Each number is 128 + 24 x the weight over the matrix's rms, rounded and kept within 0 to 255. Layers, rows and columns count from 0. Numbers have three digits each.

# layer 6 MLP up, 1280x320, rms 0.0635, rows 1214-1263, columns 0-63
174083107147108105127121091157130147120137124070144140152154124143138165149167116144155142108118125129079159116131098135144138112145108103129118100142141115080116125129136103128117127133115132
109148134168132128188173147119154170159135140159118112090131157164125115153163122087198173131102152132116188120140120133116179135121115134108106144137206160186144061137128091155179158159111140
091157113105121109100107130135133099115123112086170135140069140133091115134115128147149117127156182135131123114125135126109125091113158114153134142117107170152090078144134113101164131092135114
079124116067133155142128099152124135121082117098131082115156176124121094149127115166109158081090140123106158123109111133132153067145083143134100182115130097128135134143165131148153150111144180
123119093114145105163118119146152158106124107145148129148145126143088154112149129121167168100126123183082118115139144123158145130110102119131114145092130115118132113134154113155142140118169124
117110087139113131118140138104118131107162154153146103146094122113149150128152084138144138134111168113183124143132117144117170092122150070165081124135113180122133104135167072138187156129119129
124108160120119121083122097129094153131092132091175176087120147141142110138118123112089111063127125108123114139123112113080121096154140172140169068123148119147151132131194126131123160140155105
090148142101153133142167154138110162103158101149121105077132124131058165112119126139099140097152178124129102152128182154149149145135172158152131100148129155156116121132112089127098105126101166
167107093139123125155133126092107105116160152099144124071098123148093114157154115118124098102129127088134160091142102119140111119106139139116127078120098150142144124113137122143161125158157158
098129149105168121139147119151083128121148121115111104135152145108113138102152119122107136175122118061131152136123138114087133113108151147163113142147133091132113065119157160140098134157125101
121112171129116152172103114076146105122174097167131118066151126152144116108147109126168113161119190119118141120152149116134156118146134126181148132091146154115126150094087123100165153150098125
174098135121107134145116129108130109130133133096143155121131158132085114114153143133107169091070123169116160142132127101152133138178119117154111148110179135109125130098088134099105140128118145
129116153122097136098123117117143139135138096137128148130132132144135098119150148132139185120103097107160147149094149103090087141119119095102115122138132156143136124126136113145114144163095177
133124149146123114139100170106100182119070151125127135159068084141132151077118140109079117118083115160173116176141104123151152113131135093136110145117137113122132130124126085098115124128173101
112110171100141117156112107152121104121111121121112128142126129081135123133139147106130129126121115128135161152174133125134192155154169132117105123163166124108123116102149123155083102116135126
131120115157106126122110098095122131113085114143161122133122129105172114125117116087141151129124103125117150112145132183136133128121135140106143128162107080122188139130143159139088144162147133
143125168088128131148163112111132140120108095115170116088145150109161116148122080104132129104118125155100179158132141090129116160150156157107123169116119119110125170085160161114119127169092118
114144133162128126139147123145123120124152124089156107104105121118131074131140133118140153112106128124097137164135098140156123152131155114124106076110110114135142113131135112155149133120089121
099081129125110149148106134172107140096137144129118107137110085146143140064160106131105139124100084130168102135087138115126172200121131139111120158140135177144132141145114130119120128148112113
107128162153074117097106130153123124082084128101126104104099125143138092130144101114127183128116146146185128130126127157098110125086106146138162122137103139150146130129135079148137147165159162
105125149145147139124169144124158139158113134142101114134158082129128100165129122102151126105098119100160149129157176175142140114140138161127120103130155119079129077115129098153146113166134162
138136137122108080132107112085098154124131129137110163097103128192057098106154137101153157103101127122118164132116125132135162160138113117126108115085108128146158088105093122118091076151122106
112110183073158146143133161099119146117123114112098141142110125133117111120149100140087159106100142085091119131125141121136133107139144136110110155104135113152197129120158145125144131142098112
080152116127144079079149079108129155152114166117146143090156164153113142135185112147136130147114105135141159155136153131193119119157156113156151127144130155105160122105123100136133118125124114
140148125137132074198100140104094132165104099098154125118129084125122078113148112144131137110117121132088119146105144129104165153128130105191157123108134144096118169110176143128117167101145146
097102142052133090128129128137138096147116136148123139130115150164109157129154101130173135152090150177161104122149084139099136143153114127152125111100163115144154133148136122143142130149121126
127152115077107111101161153110142103151139119087135093089158108100073126120089133130128130092125150158162117166119123117145096132134156166148118092112076191162139138102141160137114153146160113
177139176116133140114121123172126141110148117128108088154087092171134134127151099109087150090129147139163150103148164144107122105156151141119080150106147113128133122141161110103131177155143114
163106189115107106120118145104118135126131172119098127134121135106120167148160028113131119134080133134137153153097107107135167115144121129125093079127091166133140140108161136117158122174160118
147109134097111137100136111099161124144098134112125110132134134109110102113101095132164145140095132119159096123095122173172137105148152153111172092121126181086129107075118098135133145127141130
102097165125134121104129119100176121135122134123134112130101120140128091133125133106160129135148133113136116110159146159112108127145154156090140153196179145154170163116174131127071112082115122
144098140109136146133091117122129096133110145096166131139125096122126134152141140125096128121144107106106158127135093127177139110113185098109158116135134133139172148119163137141123130140115112
123114126139105123120116133138126166119135126113159103087111134133108131107140132110117168125142135114137114144119134148136114112096143130088153124127152168154132116139161146139113133145133093
132146164134119164118152169113131133127153109107065126105121126088101158071177129111093096061135096145162132162140147136153126096120107098114166132113109168145180118154135136135100152152145142
111109183146096134179123104104099167142136105056124117106123107128136099134116122109111116127141085111108146101131103130138145131117138112133144122150147124135122130139117164143109142139130116
154089134170101149123103105108082119101142138115158144116104125108136153115162072121126119167121075163133107138118100140193117149076099127098092094156103130137137164117102147135144130182114158
130139178200096136143134115110113123149124123124147145086150151162164110106094092146107091103119118137134129107141093165142119102208099157093147126124150156093164151083189168141074152153127101
137120138154138153159138113127147124117133149135118132143100103124103098105112145151081154147142123125105170160144121132170125123145112151122126123121140123147116100118141123075144123147119137
102118158131130097121123146098119129143134155120151116087148117101083108121135116119161124117080114106127121156101118136143119147153125166113150089105112146141089059131136094133152134130124094
149150115111150109109090151127127161099122110132070108144123156134090148169137134122141142095139126126106109116155077089136149148146124182156133137105103133072152116134147110133090168129128152
128103153114179058116089170109165149166108162123124120131112104118146087128134086157121167108133119082108123163076128154129088130129077140131125107130124147074151120134145156179143119114163127
104119108104073132132105090128159120133086143125108129136107142145142120156135098138121136087108117117156141179162127147125180115124134108131130140067123140083165083095116101130141094101166114
146133116127127114130157151123133142109121153120135121103103112123117110105153140119130103152113115151138103164149117124126156101150119120146125111123127142137132150136148124169119088147126131
106129160160124109130126175143111133134131118091156122116102137143146139115106137135140151137090114146140112124158095129118104119110138141114115137135141142109108130139117147120139147146116120
119123162107070134182128113150122134120066113095115097106118155128112087099110082145127126177103129121188104116152102172158143097134145161128173114108143076109164142095170145124130146081150153
092097161148128094151136112129146182140157109169122143113136134129123123100153133155137147138114129149139119119123119149120119129130108111145107139136119123098147139161131126159139097142094147
126126113126107106158119136114157135128097102151129147133147098157122120150140109136105144104139130159127155122155113116139109131153097193131110116154137081124097116133113200184127153119117149
138160134142133106164131159124148157092144117163097109114162120138089130139137086116142161126126134150097192135085156132086137102135147156168123140106165100161117060105087146090135130114130100
091148169134104134173142104126093146125143075099097163129092136114107152109101072100145151110125124121136170136113103100164161167163119121114094142159120140147136117163126104144148150151140123
103116140116137144127134127116172157120089141125133104123139139142108176081120151158117106097111119112183112181128107098112111127123176142131152096122135101113117104146165136099121130107137165
# layer 6 MLP down (transposed), 1280x320, rms 0.0526, rows 1214-1263, columns 0-63
125119121064130135139138127075133118154110130141101093095125122116122120090107121121121109119092126161170099154134100105104154117126149108166140134152107139130146134136126140147141117134144178
090128136084116124155129096116102126152120148025108136072110168130099092125139134122101145080118137113098107163188107140135120148154139168121138080152103165103120132127133101131104139130098137
144137124106163123146125134158168143153112139134112107148111108100147112125122105144109171108125108117141130106084131130122095118120133141127198124091129103138164127137121098142153147106100096
105127072144157128145085144157135106138166145111141134138106131151112076106107149109103095168182130145150117126161122106108088185181158110094123107151103122124115111126166108113094082172147125
144124105121153122151142121134116158159089079119119152160125151108109130163119128131139132119164139129146148104098117115087100109115147129161133159091118116128117120104105152090110132139143124
118137109154106114089114122109188083122161045108138141137093175158124128131134137118107149134138121132109095152105126118084113114073109128074147113100103127085103093147139118154123130153126149
085136154161150132128200158150162141113113149136100107094122116132136115167144122166134089102175104158119130093157093149049084142155170171143144128127158110136158142144164147149131108167120118
108126118168079109123118127131108093150131126141087156148113115155140105150137134110123176098091204094111130147109145158127145138138094109089132156122141135126111129138136125119160103093147180
116108129129167112129136173159124121150130120143140142141171066111165092140142109108178139163144145152136117157116122139101121145102116080131165150111125152080150146146162138103118135080121121
084130074126106119125132136099169129152127125149129113144129112131176123203142166130152145105126167187135122138108141184143139133175132122115148133106132159121109191133101104149107118102121137
154145108108152165135112143116118133116118141089116087121121146157070116094124116101107147120073089137127124175122117125119139121112115131138120102110103115096139078155127135122097135127140123
097135136131074086114165144139118139165131140131153122106143117100088133138111120144112124119132096155142111147100136105080147120105149145137124139148151114122156083151061130117125161122068166
107126133127115121132134127156136098105134119116169126143144116108115165094108122136118130163127124121105092156112157115147116119130122111147157149145146142120116107131112156143124107112124146
107145104158183134192153154163137168142175134139165114106113093134175138128097101123082119104194114106103124175137111072139125096156100113149101141142125158162147096106108164148121177109107121
153131118128122129101142142173128141132154159135117131128116184147134130115139150131130109112129103101136101125089110140128136118156115106150166143115116155137159135121160159153137142139156144
111162131101120116147119162128110098142131117128109104116101097109105123110135113097118114145142131101097117143111139129155141129134150100177116126129116154121106121138148120124171139109133134
079116131101114131158110123125103129109115147132111099127124142112099127133107128108073126084110077140124139116087122150120124152119134111091121110165122134139144099187155146151143134111122083
131116153085124105128157149144136152113111154132099129148119116152160150137107117145111105152117110121142106111137120145094161106140156116136129158128132137106142137115103106116088131131162147
155137143144099190171133129131126100123141135125138107113124142127074112119131150135155079137093119122093135114111057143133148121137166059174135121180142094092118080115129135095152154134156067
140143155119154127146129080157159146104119104148101135122113150138126117104125160147128174086129123120141089143159129123152110139129141140095085165124100121121097127135071147158126183154135165
137127129121102138117091140135124114148133129127168114159132173109148152142144159124125118127112130149135128126134131159122116160144131134113121126125123099138118123109118119134119129125135098
160131080125100106116125139133128112128118103155081080093136090107109145161118139143185102098145088111115163147099108165131126129128080125141118151106146119175131127114137172109144130107129095
115108116121105157077120082140134144104175116092154104139137102143144153128125114109127101172168159136119164189113150143112123126131083138127141166148121120169115099123150111166092165138145119
165103187149147117110151129121102161140156107151120099133142121156145122164132118089147111131124168082146158103108134144124121155109115130095125127141159098134075100130131142143111079129121117
135103142126114181131156120138107106122132164135155143130141142126156142147130112131136120129119147072169160114106143109115116152146177133115090112145125153141142175140149107109142122179121125
148161127111127156139136170084097137160138156145111100171112114131124162128137096160137116128151139131154139137116113135103113141117149129154119161118135169143122140125118153084098096119100165
142112123158101124122095162140128132123132138142111122127119144098130126156161165120162150161090143106066147136160121132096124156164149104127161140104115149145160110140116106133158128093118143
154116129156135185140161147138116142133095150150086130181110088100143079112123138089152114120132136161117106132121132128150111105115174110117125154072087099118047146115164121108122131133114131
107121136138158134129104152096156128167155129126145130135106128115100134122150151128110148111104164129161136126138107154115092142139111161110148069144115113093143097159119172138133117138095121
144160168139105079117140130127128164114129146193148139141153129108127104157117133122139108126145133168102122105139110123080153129117108128077104139175120114121137124139160099127088084117079126
100127141156135118136147139125116171127114157110117136129149125106149153141113166100130120117125132128153112118081110091137136145113097122133139134103116138174078077136162137137116112124172136
140150109118125112122120139134136152143150180148144095130166113090145118127142091159148137115127156156149144117099150134099103159102043079127144112110078134115130125134164138137115135110122134
125115144116163127158173173102142115152141129110114146127109117133113138167115132169134114134132114152140148126139133101140155133136157091104147118133115138138155104095115105112098134106118142
114114136148115128150116132143136146137141110127138169104102168124118159114116114117133085116157135124121152157132127144129200157173160094100147093099063149114092123140132096123145176116095132
166139123116150134135089146157142132110142135167122156105119126102086111121120127123138117146106154161161134096145139128160111131091137120121096149148156167104156113105152138114150102155117165
147137112116134116145160094122100158108151088111125123115168104133099121090119118130115153137161130084145113138150118081130109124164141173156148134134132140139134114103134122163119183148129125
107141126111183135139093150152127125126124154138111109141131114129103140139113119128143122154101126143110103124114136117118123123066125127138097101090102109111114111115087101137125118130141157
122152086107087103140133121154150126124147081117107158136119159139150119131135141157122142129133175100133121093093159135127163099100140096128127144150143125113134139097129140125118067154135133
147139158145137128134171134164150108108120087131099122132076101076140114157125122117135158142134163127148132095129167117091187099116107145118143141115122134149135162122133125136109135138109140
116136142150109133125144146161148153128126129066083133111144160114156122129144155149154109109136145140164095156145105104154154134123112140119139093173135146138123178158135165180096116138142152
094150161131125178086147126112090119142128114165147131153109133156131124114126138107118160090136134172155107156112115115104136142167148140065147142129081131152105085142099138157196148104093132
131104101151151141093157122089123169116127137119154148112119130123103089109129138159121108120125130152076087080090101120122156147138087110162124116105112052072110143132108162134087128168146129
130128134142119192160127147121143138145148068139101168119148119135118145118115162108119109111135132123123098171113146164127141150103128135148141127124133122113171090150072159100108138114139135
090129128094105124137094100149157144124103133132133125120091164107153086094108157135119093139115131120145114144100149128103137093084126071134153121140125123135137094126110115135118110088150147
137151140105111134100097113116112128140161067126087121114101109109132145145148126116102127116080170123094152124099149117094091096101119150128094121108104173132138143156114109147127139146139075
133129105147135127096111150119076136119143119131107122119132157104118174118130086139148138138113142126160121129172124121108135110116161093142116164089152118177121135135136088069127124167152120
098141113086121130119119111144148160104175124121124122123141168116149135109132128144118098124111128125147135133105135117143124129142146125139120099128127151109160146125116117121144104129158135
082184155116147109111178107115124142121156106158120113117104145153086100152133100104121130103090142081128112172120139170096150125156090118143088142138136119106086108170159156083124110138077082
118136137165128163145148071112154131115074107146137124126114171152149142135117110124110094083137145114143148137092119159172115110129125076147155150128142169089208109145136081122093153117122135
146140157115111145165120164143117135127138130101111133114145130145142118159134126134141131156112141153115178119111146137123123122098119136122137118112125167151106149089113166110137121168098136